Weights of a small transformer language model: 5.63M parameters, LayerNorm before each block.
Each number is 500 + 50 x the weight over its row's rms, rounded and kept within 0 to 999. Layers, rows and columns count from 0. Numbers have three digits each. The size before them is the row's rms in percent of the matrix's.

# layer 4 attention query, 160x160, rms 0.0917, rows 0-95, columns 120-159
091:528521360482491475445514485572431542475503539498485465412351528474476564613561472494491479437589500520471455468514488455
103:502389434536450425528450475461526523580517490491547444465503542477516526453567497473446645480531573548564569493552512591
142:536431532466520539538400483465486581543465518541495429546461414473445485459506497446468500589520523614561587549552491615
112:446580539523453428443576588540551535489470527521503459542608512415563475469484547520569453508482478449443455490412520383
127:547463529469577509588445438576495504501507466569483527474448461567441486503507436464422500529480573544496544484601510593
054:503451581527479553471544486465539570538432454597533470434496443473396453469524625430517520523528584549476574547455522540
121:433492417395462503479494570541520517426569488527495521516509605501543474537510438531502454463529426423432412434488480396
086:495562524490486526466521550582498507471500504458523448528482447497518469467492416489578569541569609514526570466450459541
094:466483506508423418513531524551508500504536438523462579496539457478520485551428436488419566464509520383459456469513538540
084:489435524497513509502562560595527453500545521432466512442461477503478432419481478537450566517476565477504592461465530493
093:503441550520547428490502466502457428469505559526503509419478475387508587398488417541433582464545536411536540458476545512
089:485467533536442329509536466451486543464437485408419498508513484463533512604529582464469484453522383485485412520446532460
090:476511524474494500521453558538485563489400488467510469545579434511517544530492497515581518607519454547506514493444532480
088:491494561433470456505443513458458515490508541490396447500419418484539471502563550420488548469582426497479573454457481587
082:469484449552490509518548482477481416504539509447447568466568523472549570390529377444500518563468540443519426490477531545
082:515508440507458470547470488686489545547478478597494485484560533533488460533525413431550462473432507488492485488531564467
091:459474476442492521515493503480496570496541537426475394548521533516532530538660475520510466466475431444500577551454528451
094:482505487459484474543610427502532485441551418461523462531572487535526463478500552427458514399538431388504463534494522494
094:508426531575520598499588479519558471569439451421470578526500422546430428484504539480446615451462520513480512529530462569
087:585558557489433476497519515546456476485539455510563486471421461482522490488400424545521553422511623554448529476524570499
091:502525486362476437553527477426474524418546505452475453534609609419562565483566492464495479470484397423523459520447528452
085:535535487483520611475427547431481538467482576391467530499480398574454457574639468442551527533560508507430490512350536539
086:505460559569484434469487476540526471517414465528459443530500431527532514539430573480532522514457535528527537576486475505
085:496506459467586471490625521485522578480608482411420539402457423551477483460499492556519421506476533506558609522553574532
084:512570501507551533481499445453472432474470478471566531521430528521558467524426537442450508491426605525419546520458457488
095:456490470503478303519537499552497541589500482595503381473465531444464458504498390507582601525441603507492519489457554601
082:487476523522422519544535513541550402514547516434389532492534551495452538423551508537467483490511447471477579488447445484
098:503511578543444475515446546531464457519504549580484625458536550498554426531453446579548448537516460500438501409547532449
091:509548459510502514504370540497481525454503516478597526527509465552544523557561486469474446503504434556537486530464503407
090:474579494492483551499561515456537460465552598341458457511507422500442471527498479481398621513492555521455466480390521572
086:477522475437525519496356514461437518488460540598549531521547560495472490582539517562490414478481532468412529389501444486
106:486523509373510597524547530523485476496516535483460493463436518490656506476461457491510485433488481540497578516528510485
069:442509490476461489517532532395541545419543409504486470487536426548489486446638575498449529471492506601508468435498552474
110:458510460501506424535505481479544562345503498549422500458515504541431484492606551533465519427499549441494416530501584517
070:570521462515534508465464463555484502419439364424494503564557445483456479457477474539486476538506576446455557476471535517
143:531515571571464440444467526522418461586440534467577504523557497355546474539379541506587472562489434467487570489509471526
100:541549545559550521534523515524492444565500528546504544498527463428507491453430471529523513603458504534565598459503468494
114:500461463413465450579517477524538439422526528520408565437518487601497498463516481481418581495464529529494421453494503562
098:452468496468451382474558451509492529438526431410489524499566500460499522521528563433475564557500510463542469582489554590
103:432484502630435510506496490471501484477545462538535468569487498468515474488510442583497492470507360462473439517454593435
094:515412557475505477492442476591491423542407521598523435496494479616472503455469526546519597452478578447573546525507471527
088:536651598455538512486394536476450537549447519474419579462564454518545471516436472490540472568488573454513588510529462479
087:513590528477514490491399527492450482589463535519516512496554477465515552523469575415561563540465538534574544551496557588
104:490436558421459510524583500521559567546531552477517535483553551576469447525462603519516487479482454503501516485608485510
098:523562509570511567462485531458507537590562517499597466543435528483509460524440519525478386590553436597443507438500477511
086:547493518474429418529618485453476457466457537493508493558479516504528459532483499534484526640528505476507598550442494513
108:496560509577472581525440521417501514508651477516506492532518488546414539524494526470402451519511420497445506508516494531
101:451503482494502583511454534475561445585538531526621382486454557534546560516567513515430567351526470493509544554407473496
088:522471544616523481440465486554501554514558520536561539518536544502494504559431554440480471631456464472485471452472500497
103:468566468558506535467518540457475476545420530559549372515511508470448545516489498385516516510585650436500562579368504503
101:525501502458530511514539574436495530512465477440516577513450494485554579598491520547524438441531531426561552622559471508
102:492525437476564521493550492470549626546501494415485512411526531362518473541552533498574378573531493506507471545526463426
099:495460552488504419494506565521558425434534560490424637503505516579623583487561400536521563462456507432519450504487445412
093:508610532492512502461378491499434517525541476508487521516490468505568560561436553484466550632490503474544632545482466526
093:510580529412576613510439558412493445475526508473408472421520489479526555489544424467501402556554412552477454581479527444
095:520438535471512479479402477443458476540455516554492434526503466551406460518451569403464546488590595469491491564499446612
101:531589601449534497511509545443490485504474481507375638536492417465515549499460468568541482523470505502497582485551442447
081:469474482452511430536596512489528512463472435493422587503554531512444510491556519517580530404462545425508463515580500507
095:512543455585532540505434473442455500545451558487507489556494466426470433451460532531559530520504551544515547530504540531
089:464566531536418479510454480459521499589487451488573480472513438423511564470432521539474536455519579482488550511407530544
093:491491512503505448493539533431417511585489364488440560602483503419469472528458573562539427476514479455451524473540513490
084:474383485530424443497501451540525485486434596547503411508514498501491498478467571493556570419455517531552472557467460484
099:516593586460593531475402531516514526539515492482484567520457502488594433489473456575476479626503495573566556492558526459
101:425508511578442397484502535467424421507534569552461477572492495467514514514509509479538600531503505485481474613424593519
091:497504521526456501506591483483487577412516564576428467542588541488497476608574518487485512427502454579448496494481502541
092:494475455550449507469578477577473578545533530518436489481422589456496560587424421462399516471497574450543507582434528575
091:489511478550479520490457460494551557493432446430451649527485484497480587484482508497475560534520562504516514484483422507
112:423494492476501370513586510590527406445537488474460497514536540465520577542594452566465514496453438426478393466524464367
067:429396530495477572440477469419522553562438529518479407574495475529404568491535564526530536504502489521454456590549492516
172:427386562529441352435500499500495480520562519467443498553507495415527525512493534623548573481461441439548473505512465424
110:490558496477530517507523470346457520489481506539529385483558531534527556488515445436517449470498516497565467467457438549
102:488475525376466448543563463493490517410483491471569460497448489455514485579579554432488490499502519564391433563537609502
091:539511618511463506462526536540551393503565456464447512482511419613577480460403463553485436425542521530543559595540492468
103:498454519477518366508496438504535510492477513507504511492506481390511435515539569478464535486528522385449402552569582501
101:467530497471530490511427492432494535534544532440489474475495519526463568501513411483505423479585567567533467485475497490
103:475566442632536645465460492419507534468501518517514497503538477528383539500481520464528517558445517519489429532499469516
098:488564505441444406487523522598529485546432493529447531505547383542550424457495564624511479490500447465490560560490559466
106:472476472532503459484531581553531534421481490451486586518466511507499514402534497479514421529531479534599541530570459487
101:529482518413517476507482475592507526577467442496404559489497478537477464552419568531386542535487475497470563529468510484
099:559475434559423419493495527441494462512601524456519532555477488474506373612491589448547565507448453416466496524527487548
105:467605406446541514484384464470474476472476582524605440513421456437577508533523557474515488550510463514450410490518483483
105:466512461514493493484558497539520452486529571499553453434529522532465378556493566487421536418486568519479523531429467529
093:529462544431490464561533522541538584530477490487401552456560501514484486609472493544528509454423506498441483466529465533
100:529409452460502455521452468370459523594608484484504393504475495410440621559492547487592446478409457442593502480457494518
102:465432382525490500526481466588500553481517582584578439552500603409494536522509518405438465390432498427490538521461463553
100:439437408475483492521514518388448566495627536437433417459583549446412497606474530431538450439407513520554559444441472478
100:556482558474485456481547474563546494581465444484528416476505468590413465535462573495475559468444514473521458539513495546
102:488532455557479561500469535439466567579558473529455428485570567546391520596452523474513400508534543529498575517471499523
091:538461605458492500544564511615494436485554479505459620509493432499558470507451466544451503504535465506419510509547539404
101:532564484531507521500496498476476475512516488416575557549440478519519485534535506545497560519536552508506431519476474449
096:496437467616515466496533543501501518526435497595451504583447508457584551434542451489492528560510435389522469517418468547
096:460425435490525476524568475331451493495550570489536361494551478380406640555555531464565463470442519479540433516486475537
115:522526540390572446514475526544509502525484423504508521560409496614541500486468489543503541415488445479446476514539514470
095:462379406467519491527484499387456562510597553397485433532502501440349607551533503466527474501424484522569479505484426452
099:458482390457457558508515515407434536501561520486514410519544623515352537620563501387507521485484455567519487551506445564
107:492446527415509521513502448436482464563568498427461473439502493494541580457490452550509496570507536541563546411539405491
# layer 4 attention key, 160x160, rms 0.0862, rows 0-95, columns 120-159
086:492491454497437497529598543489474511541587382495518494517556455534554408525501487522453524527484362498535538569453551506
098:468483498584454426414542566547521419524504556542469537529521501492477548574465505571575491493543456400485515422373412451
104:638479461510577503594475383407373542542521454478529473423414429523547498556464488420486503566557483547555512578473487596
137:484514389470468558443538561558533546491515391520427457503434476563506528560542471423424470534606427490512551556539482476
079:588515547494568434553504397517437457513507478433562570391559437537471507464451489483583547504503550420517410475475540555
160:433479475512423559430507599536595498459454470560416476537490551530527494481567511497487500429549526469443474537522507422
085:635475492465593493545419378471408444578607484462594487422446455543530505514516513452461473566496512542667483508545498620
165:626528486520567506567496432421391532490590526435553498420466442509516476486452517480472535552551524537526466495452512566
097:496498488519509445507495466520462468486486565518523616375480443456516522538472420510469527369480479385460446526535481517
086:465490547480488513494567487520469464465433532545479459518435572438511481465534470541500519481520519526518475493419551481
092:443513553516489490516505492538471426534509513530491522445478556439424393579495436435498509475458513407516604519463512516
086:540466444507425398525614607572505447462468399515427540454557497474422518530510512587478574538442498504442620491466524425
094:451584584486475589491483433465544574545514482449508445540498449500510398510607446513484519585477567638562518546453469543
094:566500502539495514500526494514549460426474423460484501438500434508498479533511523426509509596545592453553512503462547520
087:513457469522481542501432483460463462486467570441526567405456467453447428488531473471544551458477463483441522528530503484
090:509560504461463561477473473486448471581500605471607515510485527477521465618466575439508462455491447501514553547533483502
094:575486544461512431493509544431414553458441420477458414528468517498469549653559543417523415557473458512468523553596552566
098:503466463525437521505558434539537454464527423499385537529562464480508547545533520445416640435571455474443535474570511494
093:562540544603582525482603513517493504431476526480475574524542475446511514467488432520476492588478471506561487463568543417
089:528438455466489539521531460534464500542524554467496517497419525537557537586438445684552485431438497415431529449570493472
094:495449517480490484550453494501538449475532422445387509532472466486489533585566495409440668571531473476500552541502462597
081:524611511610517582487505530419474481510457491437555423518472545505433558482540469376485423481512513566485475543522485473
086:501500473517439407499520504533399482506386545634512443492495490486467486434435543594547491418436472544495537500439539483
086:488531501466476599506543523509432520497538479509485510522590460445556509425595506440554438516523481513472487485551559507
084:498564511487481527497505442580472539481504556584466543504468560487521550382390460473530513490470592550565563467503506377
099:584426588455512381492518482495459464509538452461453468509509531506447471516569485450507556508447462463582480443431534648
085:464444452525510431478549500492480476433471495461434541501460474492563419567491525626546504521457511518485460503507454513
099:485521514509633462516473525531535429539591439440548576448537551491504536563450516589546483498402472458449509523458470582
090:417579460497493554499441607449491584581524485539457524563506538436553492504501640485477476479477448618473589536481486397
090:532497484529476439492573483475566468457544546424398492550340472526427470533535485468466624568474535511521433458515528534
085:509438592495526465532438448511563528508445491533640489493453477544521545461455473462476401478543640524595443503500393480
103:543481465467444618500499468545461489492475512517478494499490489483520472630501531538577437523493495540414570512527556492
085:404518432529506512430520475419497557558452578470525532486571552490508456524515469503561579492525585464618534489450476508
097:453495456499471518388483452475482546574464438445586491471551537460490457529468573427550529410550589526562557487450501569
124:493590463393493553569456505454514577379653473524491597515473519550594518483542462539388476586591397503460436462498383428
092:533504584456575406593452542518531452508553513459506538564471433479490536518498432502469484477397407493433555508545552494
145:497518407492550551429518447487480566584422632523549490483514634505522440468427570501540455573502532587524545519420434577
090:486442404469541383509520519486517598535526633569561500477512598469522473432529620563503547493436503575551502533504521526
104:464462491460486485437500479556480433466567462435515452487517431425484568461549515530540525432503412447472529487529497470
095:492501585547493482539503481507462410482462376420439483542526406509513574609453445525554399591537503479557449519464566466
093:614513497454565496505390498579497484532473403534460516537519449531479463441452494461476567476468592506612503487489439554
092:527535530505527479475460519446557570487458574590483532504491586509481426425418462443500545502504601549477505575549439612
097:528485476433387521498532479524457465551495624428489469525506555502464418472411551455502571450546572523542534523458525577
108:487542556443465515508526474566535496596571568500467558467445485559513380594428607522441490461504440558455559471573496510
096:477524430473464643472528474518472502529491424416499430521443538537565472616484546574547415564576417569487461497558492475
090:543545537440428434493447579481489467557468558564517603443485527561462504491481618518474593556538525505493568586421402470
106:479563581501491546535534399490471486513444460461492510500540484628449449587497488382466443629544503407392504500479538487
109:498627438490498608520536510538543445507521550400519441461574515548576503591472540508464486508576475498391477467418493469
083:557552479619429507448509487494485495503513578466491525432500528512508506456421492482547516562574535485469458561463567559
101:531550484523506547470496458417540483525484467485508405413492517505445602517511462425504489521577568500465500577361448558
099:459509502516459568504454445392499492507431495462535455419482498441510488562582520412524523530552494458550497540538469552
101:487416488548524503503554430443552541532549557445495465460437519405530511551531489583517424433496463547435506457598479458
096:514575557482442475503468602429540540448478603539428563473544542567498542444482438519546513590515492469505403525468521504
100:490621505538529519475474468495462500534489515506551530451551511504456417413441531397479571538532607452478617513480483527
096:429488553514541529520575481483517466468537558402518495498464582555524492542478492459484438554527458481537481507567460539
095:565564450478432586494448427458508485519434452474484467465513517533469509502464474404470541471567543463446477557451449498
098:470512574462504480506408542381494553524463523553512604461551524497454399453456479511497509471488546522454597497537456499
076:492512561563500416496477415429486522487493538598495595456557504476433471468519508513514502417498537451446488487538530506
096:570468458522472509518500471478443529517385472430515498535523434444455489501467475520530532433468557567465526439563514482
093:473498514439438413525505433570504419578502582513530468476583496448530521518384523499458570481507614502498537467371496529
097:486626497576544534490450433415434528488524414551514570522554504396426463528569427510541497460537485444448486433515481454
081:516697544476402443488441475534480488510464492519480470506507477531486574498481498523512504450446558524517500434457492293
088:525410459457541588484514549481495490563501522427502520504401533505555464516451554479537508546561541530635444546642510583
105:522633545551435515492473522467460410495504517425436468510565499554406537528450476391571489571538508459533491522377542438
074:540452474478504528546469515538474434530366527494491454563486489528508431478465521517430530544543533439551559538479560438
104:452550539572479467461493542447478535507361465484479491477550498439515519569562536425544449519518425543528531442459485432
102:459373447510457416499492496461455471437570474469575476480492565533458544552485511425434543458466560435507483524495534528
104:510547537417539529503497595537543501443512456531533428556423529469427541570486519452480420535526515536430528430530437423
173:446557425447478540462558596519586500398510465479483441525410535468531587517550480470457455561540494469425502516525513417
095:438563504416511513485505578614621510456546487531510488499463529485550533513486464579460458502506407487466507445582509381
092:483477466552462503508508455433434514557448481533495495476519535531498482493557481498512566505483514491525500520334474530
103:465489520424481478483495508492530492456473529552489540609500549547512552577588398492549380503514532494430505532661448457
092:498383431457464502495558527576579461522563477482509467509447521513449583430435395516443476454516485525529471574527497524
102:549413528512502442543418506499535521523405554461433497523520550457471544529501500403457379481513541429483505391674402437
094:510601464538470566519488516468435502420532491387516616479639430604456566529544431489480526480487487488474538511444498426
103:517605409513535568460552471519515474475478490463539488597445406489499434485416575530511484553490427535500462430424557433
095:520535529482538436511503549492508575533499555591455391444508582525441443495486498523481426515549517536549524423608397549
108:492420519431487398505447518518499559521463567482524502476489523553525401450433523506407474537439577484550461537620492511
098:532526448406543454531406451569511488442571483588479460464431459494460539452476410534423511453510527570455477506566492546
096:542423507591517471523596479491514491482418445505492497582495519533572457563492503478525497424482538456526436460406543473
101:551606420588591515449538513465489536389408465498537620464534480482509443612584494498518447458409489534474502478400502488
103:506536370582504493450534418545496515438493511535485469457432492520581416544526463488520440423482515540459470576419548434
091:557474570461421495524475577506496466522524539462465491554489541464522553484475565506564461507551471486518576597589455444
089:515497438543553564556528522379498477496541495488479475534599488535489595448543423477583496505455433487446466439405482524
102:367554454586499539445536445484470476448492528472465527436486589419559514523595496354537442445452500445479457518470513581
093:466501452590525550518496511403487477476497517486512520559587504587491485498563425474510609451494486525453481444385500564
100:509490426563500507544496516549642527506534469435411419514405526445508522518518495462614374480508470538479503435558423419
100:471601526565542618469503445461481516428567493449489567509539444569516471524499521607463550465401424493447491439552532473
091:548423585407485443526490564510488476484582514501525524510472506534393556539408470577459484426461506469482477554621515522
099:569530507489483523554604559464499481489467506450552588636525459516500459527444451486543492511540542567471474528328534499
095:410575516488450489498539506466388484542455463569514465445552484494494487475571540402517512569522567416446567508386537550
093:477490427536535554474549540352443488477493537531513483593553536534492493544608442466553493512460544510507502514338432491
108:527571491457429479556525581526437487497597443441458424501525515525512494646496463458584410492538426503384593447517503509
087:487514455545521522546487517378472496464498530559483505497595494527535510455586427444568529537514507528517510517366515530
098:482534488597482521498556408473446471485525444527447570549518443507597419551567496544541607482477496543542471510420574547
107:513442496486449503491439500489500506456480562481544625409446485416487606475502467511536576497452473532506504591492529464
# layer 4 attention value, 160x160, rms 0.066, rows 0-70, columns 120-159
101:456460476440489490513445522489499425460567513465521466511468517498531531477541501546427613511441521530604510636428446454
103:455523465455533568455509501444489530481617477504577514493513515514555449511530537540583389466395532467501585465538464449
106:517393449458559528527426499433496461466527530541442408547441472525482417544545491535461567528450490519523501585516521523
099:483634458486489513482491473496536592566495463392552526461438486531505614464513566531531470523586580539520545521511478441
081:474531403404416537533504467500475522457475434505491407532573491521512406509490498471559476483423477555463433517506543459
111:486561482538536530494534480426494507495492439406479461507472461515513509605539545487538425547545505490510564489549416483
111:474437590474523447497392482510480419517564572425528464494505506483520594645486487491528490542412479458517504528446506601
107:511528506450537551579434489590525490430423381448508523506460437588515594517479513481422569567544472511462524502569510545
093:515455409546480438501456561492476554451555451620505476539488495558581454394459478524444460462515566542451467533501524483
102:536447418510490430500414516439485582501554497517520511511418511481571578447416395453513434514605521557467503480541514548
110:501556502553469496483624520535505505437470530655459424439576468465489554471562480528513525467412529515520428424496553425
098:461643463522418472483516539548504488494488510584514432529568481467650527379523443496519417523445529501486548529459497408
085:503462612471493479504605487400506478487496455574489519498456430489369379449526597522530491494446582537500503462567485451
098:504351474442486469505451504411517369579503573478479491453516495490542440498438525526375485500390471528561431427485470498
099:504389477604485486532536482460508587538549577556559606480490583490467418446459569525557525450431482556471476522528544501
099:450503488422513502511405443499462576554579506442398502536476594507502438580573484586464527410522518527527550415507436554
095:489557530473502559516459533569479415429553470509454478477520557528517581616482386462480498578406462493563449442488445437
098:496522422521484487483545577570519446481441465526588495453573515484510548391542555561629443461385543513513547460464538383
086:472587552455445583525546476524466373579424576477410411566503509437523518589520480490524467498431457519551436440486487433
110:493448591421454454490526503552505349505411494477571512464568478468564619382457519443456582501509472519468437494440591537
085:492417470541485481457447521441525486556472533591520574455461576480534444417506472485412499538533413523514530542472470592
098:503490482471516496577465503505505509539531417476492485498493536539545413499475456533468515485489484490497483523527495476
097:477638477368508538493458518569498571469576556384514502504494540539503546518505582529590432549539558509519489530491536442
082:486459462502525471490477443475502471508461526402549539512375418406479474483524507506526514519675504471444562491525532518
098:521486507453551480461508505427512490515452483522459452470492497465459550552557571551499568505467499528558532484481405491
100:506532419508552545519404561537492508441480522575493495515451527578477527457451569544488505509375487524457448563522523430
097:442501637475499523508569443476521465488479512401565585476426557434522540506479518486486498518508526475499392477440500462
105:490442584394508477496570485479483364434510448460416472467515469495436560564573434478398562539442517526542535572480467580
103:505526471546514481482468474438497455559537357331504563520568512491425515526510426378506433482547508457511572528486496567
092:525454434514505490491444494438485576538521560516552541461451548493561417522533470557565502535660454469471501530474485435
103:499607442574486471477532531531473612454528405531480468514446506478548545485517519455500380529474541500485466535465619465
089:493516529525479512544446489552474590537537518577399412602416464483478476536500499486516585487512485533486518549507521596
086:438444421439548389488501466495479509606458484454525480478544516433449528570529425403437523438491564538365546425533529552
097:543515467504493525510482470514537506424567434601515487445464410577471435576524527573518526430520483506450468435513506488
088:464570554415557504490569476515503530553502527391519551470532440336502495456534475529465512541544545523478556390525561458
091:476448554532537481492489462537483453558437477627551526513541523494497466455493419528422523471425447488390418436501489591
082:550397540557474545451547519512477431552399495574483529560529482566509550581427483411491490527491572496497619578489533563
078:464506515503473510508409523505522508433406373490478485526467574531594446434514592597496493478538476460442469510465459549
083:500449525572495523486556445489482612570488455388482558535440510542529526473508557536484513577543466527551479510498482497
090:483552574438534486527395507498500489367529497566530524477534498549495490564509483424452432423503470496540460484481438488
099:525438499451508555461592519503478411551487415481473475504470441572504578507456547538534508559588554554560523528448451492
091:539441436419516438537524489499539472477525580514486516513506565476555507475502560522446457480489427487449447495531480443
087:538370456548507525514560501506489506436561399522568590483462484557495606559504478414412499458660482435434486515495473543
094:451617474557482477471473480479519514446525478495458502485552504524542561517472566576601428396498539478566572467468484505
091:550590493519496531527490539529502537468499522570464518516473583518478501498490577499614426548517490503476406466470480436
087:480447373492493503508489576549504507471467520491484445515488511517490581609488456456608367488612538497448493522468482503
085:451477479491502549486524466495506503505408449512484497530454450540441576457526529479526528457525530463571588494580563515
096:470549517545474484552443490481512453368552555551535511493581511529400583470518407408411532491435468468501461417471477469
097:511428432556508491444507488499508577581487434501531430496583529485480428495367564496559411473578559505489541477519394550
089:424533531501470489488473485500498509483510558455488530467487512513552510508515590537514499469481511490572513463494536444
101:524409547454475570533462493549490475623424612502490495493485469577418497523493460428308547490559539510465436471524538532
084:500393440632504462465653508537505561542402488518486471553488487580543478533445546555514534566453527547442467571551488522
111:504498533533532496570459508500513434406481557568457517510579462593462616478536416483413530491419499469451477407493544492
091:514471530458509494521354550487498552503573602428516543478506510457532516410487586502444517514513502506507540484519576523
098:514480481459456526478410492529495477584549493444525441530460514512525508491453580550493406472514558525514528512506485544
088:506459444531498441513411547494524572548424479538520444495519526437534450446459414622483525458557455538480502534523569470
082:510521516527518540506619512483530500525557538551388473478532410453446526547480501471476484541445559523486608478533486460
073:522504555522478559490600508517499463401496453592549548444484405546532552559469514417536509573509549484526532560489508528
102:513485508520457495474532489524506478451582434454552597489435480491468411581501491449440524444521492444442544408485589469
087:504478418533529462509563469506502512476500594594484481455492502400480451504508436533422440440430535517444558485469493482
083:550469503499523504538422530525467520532564475542460499517474507610510479471500429452586503580526485488502434564515556523
080:473584410527491509472493434496504449447602472506486475450515480521490524594492467504514509470572581566511510469435553522
088:521504511469476510538541519522552495591543482513520498535403444508495464502531595612565541485532501524451516428534528436
109:515528462435513491435649466464490551596374456394501478538450505484482451557508516532608518571608520549517517549528538499
083:466574543526491513483434448465515504491521595566484533427530496480462484523536575469545524501529554494533622603487418497
073:491507573552496447463485521491475582494465525504466511474571515447445557509464546586527405649565468533475606657474523526
096:490476424507473509543562468512497481405441482487543542481501509446555573505530576460422596428373443430477350545527627467
113:475463506529451466503499511535527587513469408469403491514531529548537561460503343489516518426514472521526606537488433523
086:458396476484553510517489517484483537529496528469407469547534543421518521455492555496461466528455608450509469496521492490
081:497488470589547486537492565422495376521586369499603429484615440557484540469496353530505508504453501518482552535529606553
097:513474527416529526459527512512475544456474544589488535496403479459495440525508458526512419497553516534510508389496458495
# layer 4 attention output (transposed), 160x160, rms 0.067, rows 0-70, columns 120-159
104:535436603496524612453446507437410433532470515475478582424447496520488564492540501508485502565519523521523499488643511553
104:485402553484468389638499482561539480487434557517431480527590518510429553523520450495427444448491431454427428490476496484
106:568622432566525572371559460549452488529521500483521494438515491581488545575517468483535476487552485514443503446655521562
096:499337616437491428512462511467523436535455498506481491478522542419452457472505548460469535508483472443529553522500483529
078:610512468550476454366487450507572472474552459486465545402497457498491421482478489528478520536546515478509547435538445561
108:480427604446450421449533495554512505565419549578547534511597493537458496500527549439438482478520553463498514439549530519
106:490486419467512630430533446501452533516484483512507561514481538566435485490519552435485412489478505503427390589447474478
124:577560501544523466350526438518481482560568464556512492501479448492530429438476463549517518510516605514551520410536523532
087:427560487534473586478483416514444395520598501463552446420468480490538510561522483439424440494537466547533488421525476529
090:506480531427497487471504477509455428553492439431540522381526505488443455575578535477495456400482440491469438477417469504
111:476548483467526529628477584499523528477491506444470504519511536449523488493342435564585504553564459489541560554508468568
095:437324529480486483531514409495448455484540536434544566502470566544465539524438442449393543507488554498552571423477444525
075:520613532573497442510551639572473501519503593551446371516535507520546512576524425522431482457590400466531505441574541575
086:479553551500511543495517474537495549491435495505517485512503495523518489509542496418596600471585498576548551520450433574
098:462589491597517493523508522505531554482490482512480421566459508504534499593511510486508373466460456446500475556510504462
092:503512402510493403404480439480525574467438503522498525443547429529435445440552499477559525515502444526512446570578531513
091:556440466547465480518529505540557517486491432465560517519520465479471492445459475585510412501609498519420481425479482510
094:528501573440555547642446570517489459452525544470468538516500526434513538493400450504431507526487422509504531483443440493
078:531373471562478368451502450551558588486427473526540561478543525521447488434454480501535558546577574485509598488470463564
103:554471516482548593503433497467463529486545507504512542492419517534524500479450450607539531530455573500543479550409423492
090:380467485452560581652464549544417500479456528502500500547512507536499628540594479488511492459406484503489483547478490410
104:535536565592490476347573511500434502551513524500573499528420460488548472545545549473486435579545554531544523406526558542
089:552364551532371407404511459479568426561474428502501528416500495435420443471413518464462472503504478471473512432508451508
069:538576500525459575509524499496536512541525464503496462494458544574485493539586588460468511496386427551549429515516499420
100:471439516400529542626482588499532493494475519533504544491599527437484568458548511475499560522566448452505436565489556558
095:467542537604519585479507398502510390440558426548475415495486461438547543540519436482490537406554440506499547410544446475
095:486450552543450489508524523569595614586472523550491538519494478557500448514569459529469461552450605478513519565417517387
100:553551469482506634490447504541471510511464523558518522434523465602535540469574481548502552524497528484467434474599516469
105:522353593449456473467443533514416452512507611537509527527450495640532497510556625532436486531390473477422450494486494445
090:487473544513532478552544537507519463489471529434526490544498548512440553584517547461490429474413472528533528550486518510
098:509445544427436471464504504547484442493484558461519536399562501538470452564379450578513376506422478505407507498509414408
092:518578344570515530348544445428498545448551438494503521436531502520445471467499508487560516487558480491511462520590497498
077:525563484554513631500475502476622465407527561515530493555468449537522454417433510566500504565601425464481440526557544411
091:481472483447515517562478566505520481493487604423447492591501537478544526438473408496490515571480498549546562479547468444
076:449450487550448505490478550525489457493388515518501454459397459609467536518472455484479481418607517412492480464487431487
084:541513512505512483525434465548538551497548430488463518508514461588562449481367512627500486467529501425483461606474481468
071:481488416477478394598528439490530516492563521476531529469536437514550488462621500476543585452447539481567439463498500525
063:551593535436508453577467431450462510516522545468438467432519416472377563564519389492471489501518494533516531505551523526
089:516493464588431461594467501546444464441436600531478456533480466516459485572483508490513554401558571511420499546493534518
086:502577505531485480437495599534501465572579447504490467475498478431585535453456459598501509588460535574508586509580529467
089:457440460528479388619536522497496567499428544536473484522536509429482477533555559443536500487456552400411468442520565560
087:530603558564465519449394486535519449547448550517587553480450477516490508476359488494555521485480564506563571446367474551
082:510569504545446529523508493521536505580494528506492435523512482522516461392436511639498579541448457529514567495510522424
086:529433467463465516629496444477487486466509567502483473475451459555509533463538485452416571569470495570582436586583546573
078:496511485453640450499478470440405429540494397400483504489511465403465445495472501506487516461510453536573547549515486590
074:512492557511531504505525484409525569634501469561476556437517488508505491429518528522414613574506503415572495507471547497
077:477457481503519511539581570464490489430577492411446368547478525454437487493520554415516543507479458570453445463464499513
100:549561523549530505371470541538457450524551446506518477485425496472547475531460541548571392545443458602470576453591509463
113:526459441498393492596468429492554448440502580540437565450544538677518535470599481496450543469443524523502404599417579441
083:527463477414525581502479545531486540525490533560489398478494511469497555448565502431537431545532490529504494546451549557
102:504518520523556475336563547488535541447606417457500528588478519325517470434526552521613522495477437475496524529494484409
091:551460478449545587659477403467500576506463627533495468499524520578495559468501512470467587413558538466567481585448505539
118:552572544526573478346489542487446476550517446454514454466457530360497462511434554511549438555481473518513576460550482491
093:516535482583447467336612511432524458556460429487533521473469594597428522520514548498585457530495533483479506482427447501
097:485409502503494476542546537389556525485420515574465555443510470595481524487572455467496683465515514440558399551479468491
080:594612607499458564424499509473486392435559515405544592508470510429599480582555545502482563605425439492533477522453445523
068:472423466514551473510464459460404525428444538493521437498551617544527517432574511483532548522505460580496491504501517563
059:424407432407579479562507472491506586539570517505418415549532573527449543417592524572512462473459456492462531456597473459
098:517599443412465537531463506488488534443416570443539462459475409547544571446475431500538465506521505614573472465524441533
073:517535484493425518478434518498497429482447455546576576490534518560560437546432500482503510558536427547532422465523480481
075:409461524524600485382536531484506573518496406443456450467500536439455469458481528527464500444496420473499482519561504384
063:550443452448460485552557540483515541498407571542474599555532499462501505395444513534538472562480542525507529502516600477
091:504524515485638516505502513450423510500478504418521491513526520351475544566447446503457565471529464491537494506484460516
117:427426439489485499628526454496560554387550586500502508491486485481471466514523473423422514406525558441467434518467529496
081:524546469524577520580556582476568447494419560400532488554507554510562529413494464528559463579487449598377481443484498454
073:442506494538516512565465528515498506495572507531542498530538555531457521521447487516491535545477463546492486479437531478
107:459462572481535378422553404517531457461432438518537510533592496417496519602515482487458547469441591476545498506433529504
139:513484567411532502454520529543550516542547469458428467449489470438503537526547434515445500504469459515542475518436547563
086:520561549487475608471476405513468526558468420523458575457455450447572539408481549405500497576492483481464510467548444543
092:510535478456487558454551486440465476459582506575561570408516545535541440389479489531490510510580492477480588558533455540
097:460471494623442567609436551482517490486511501497472513624502433567472493574497544506533399472473405484436498512490560504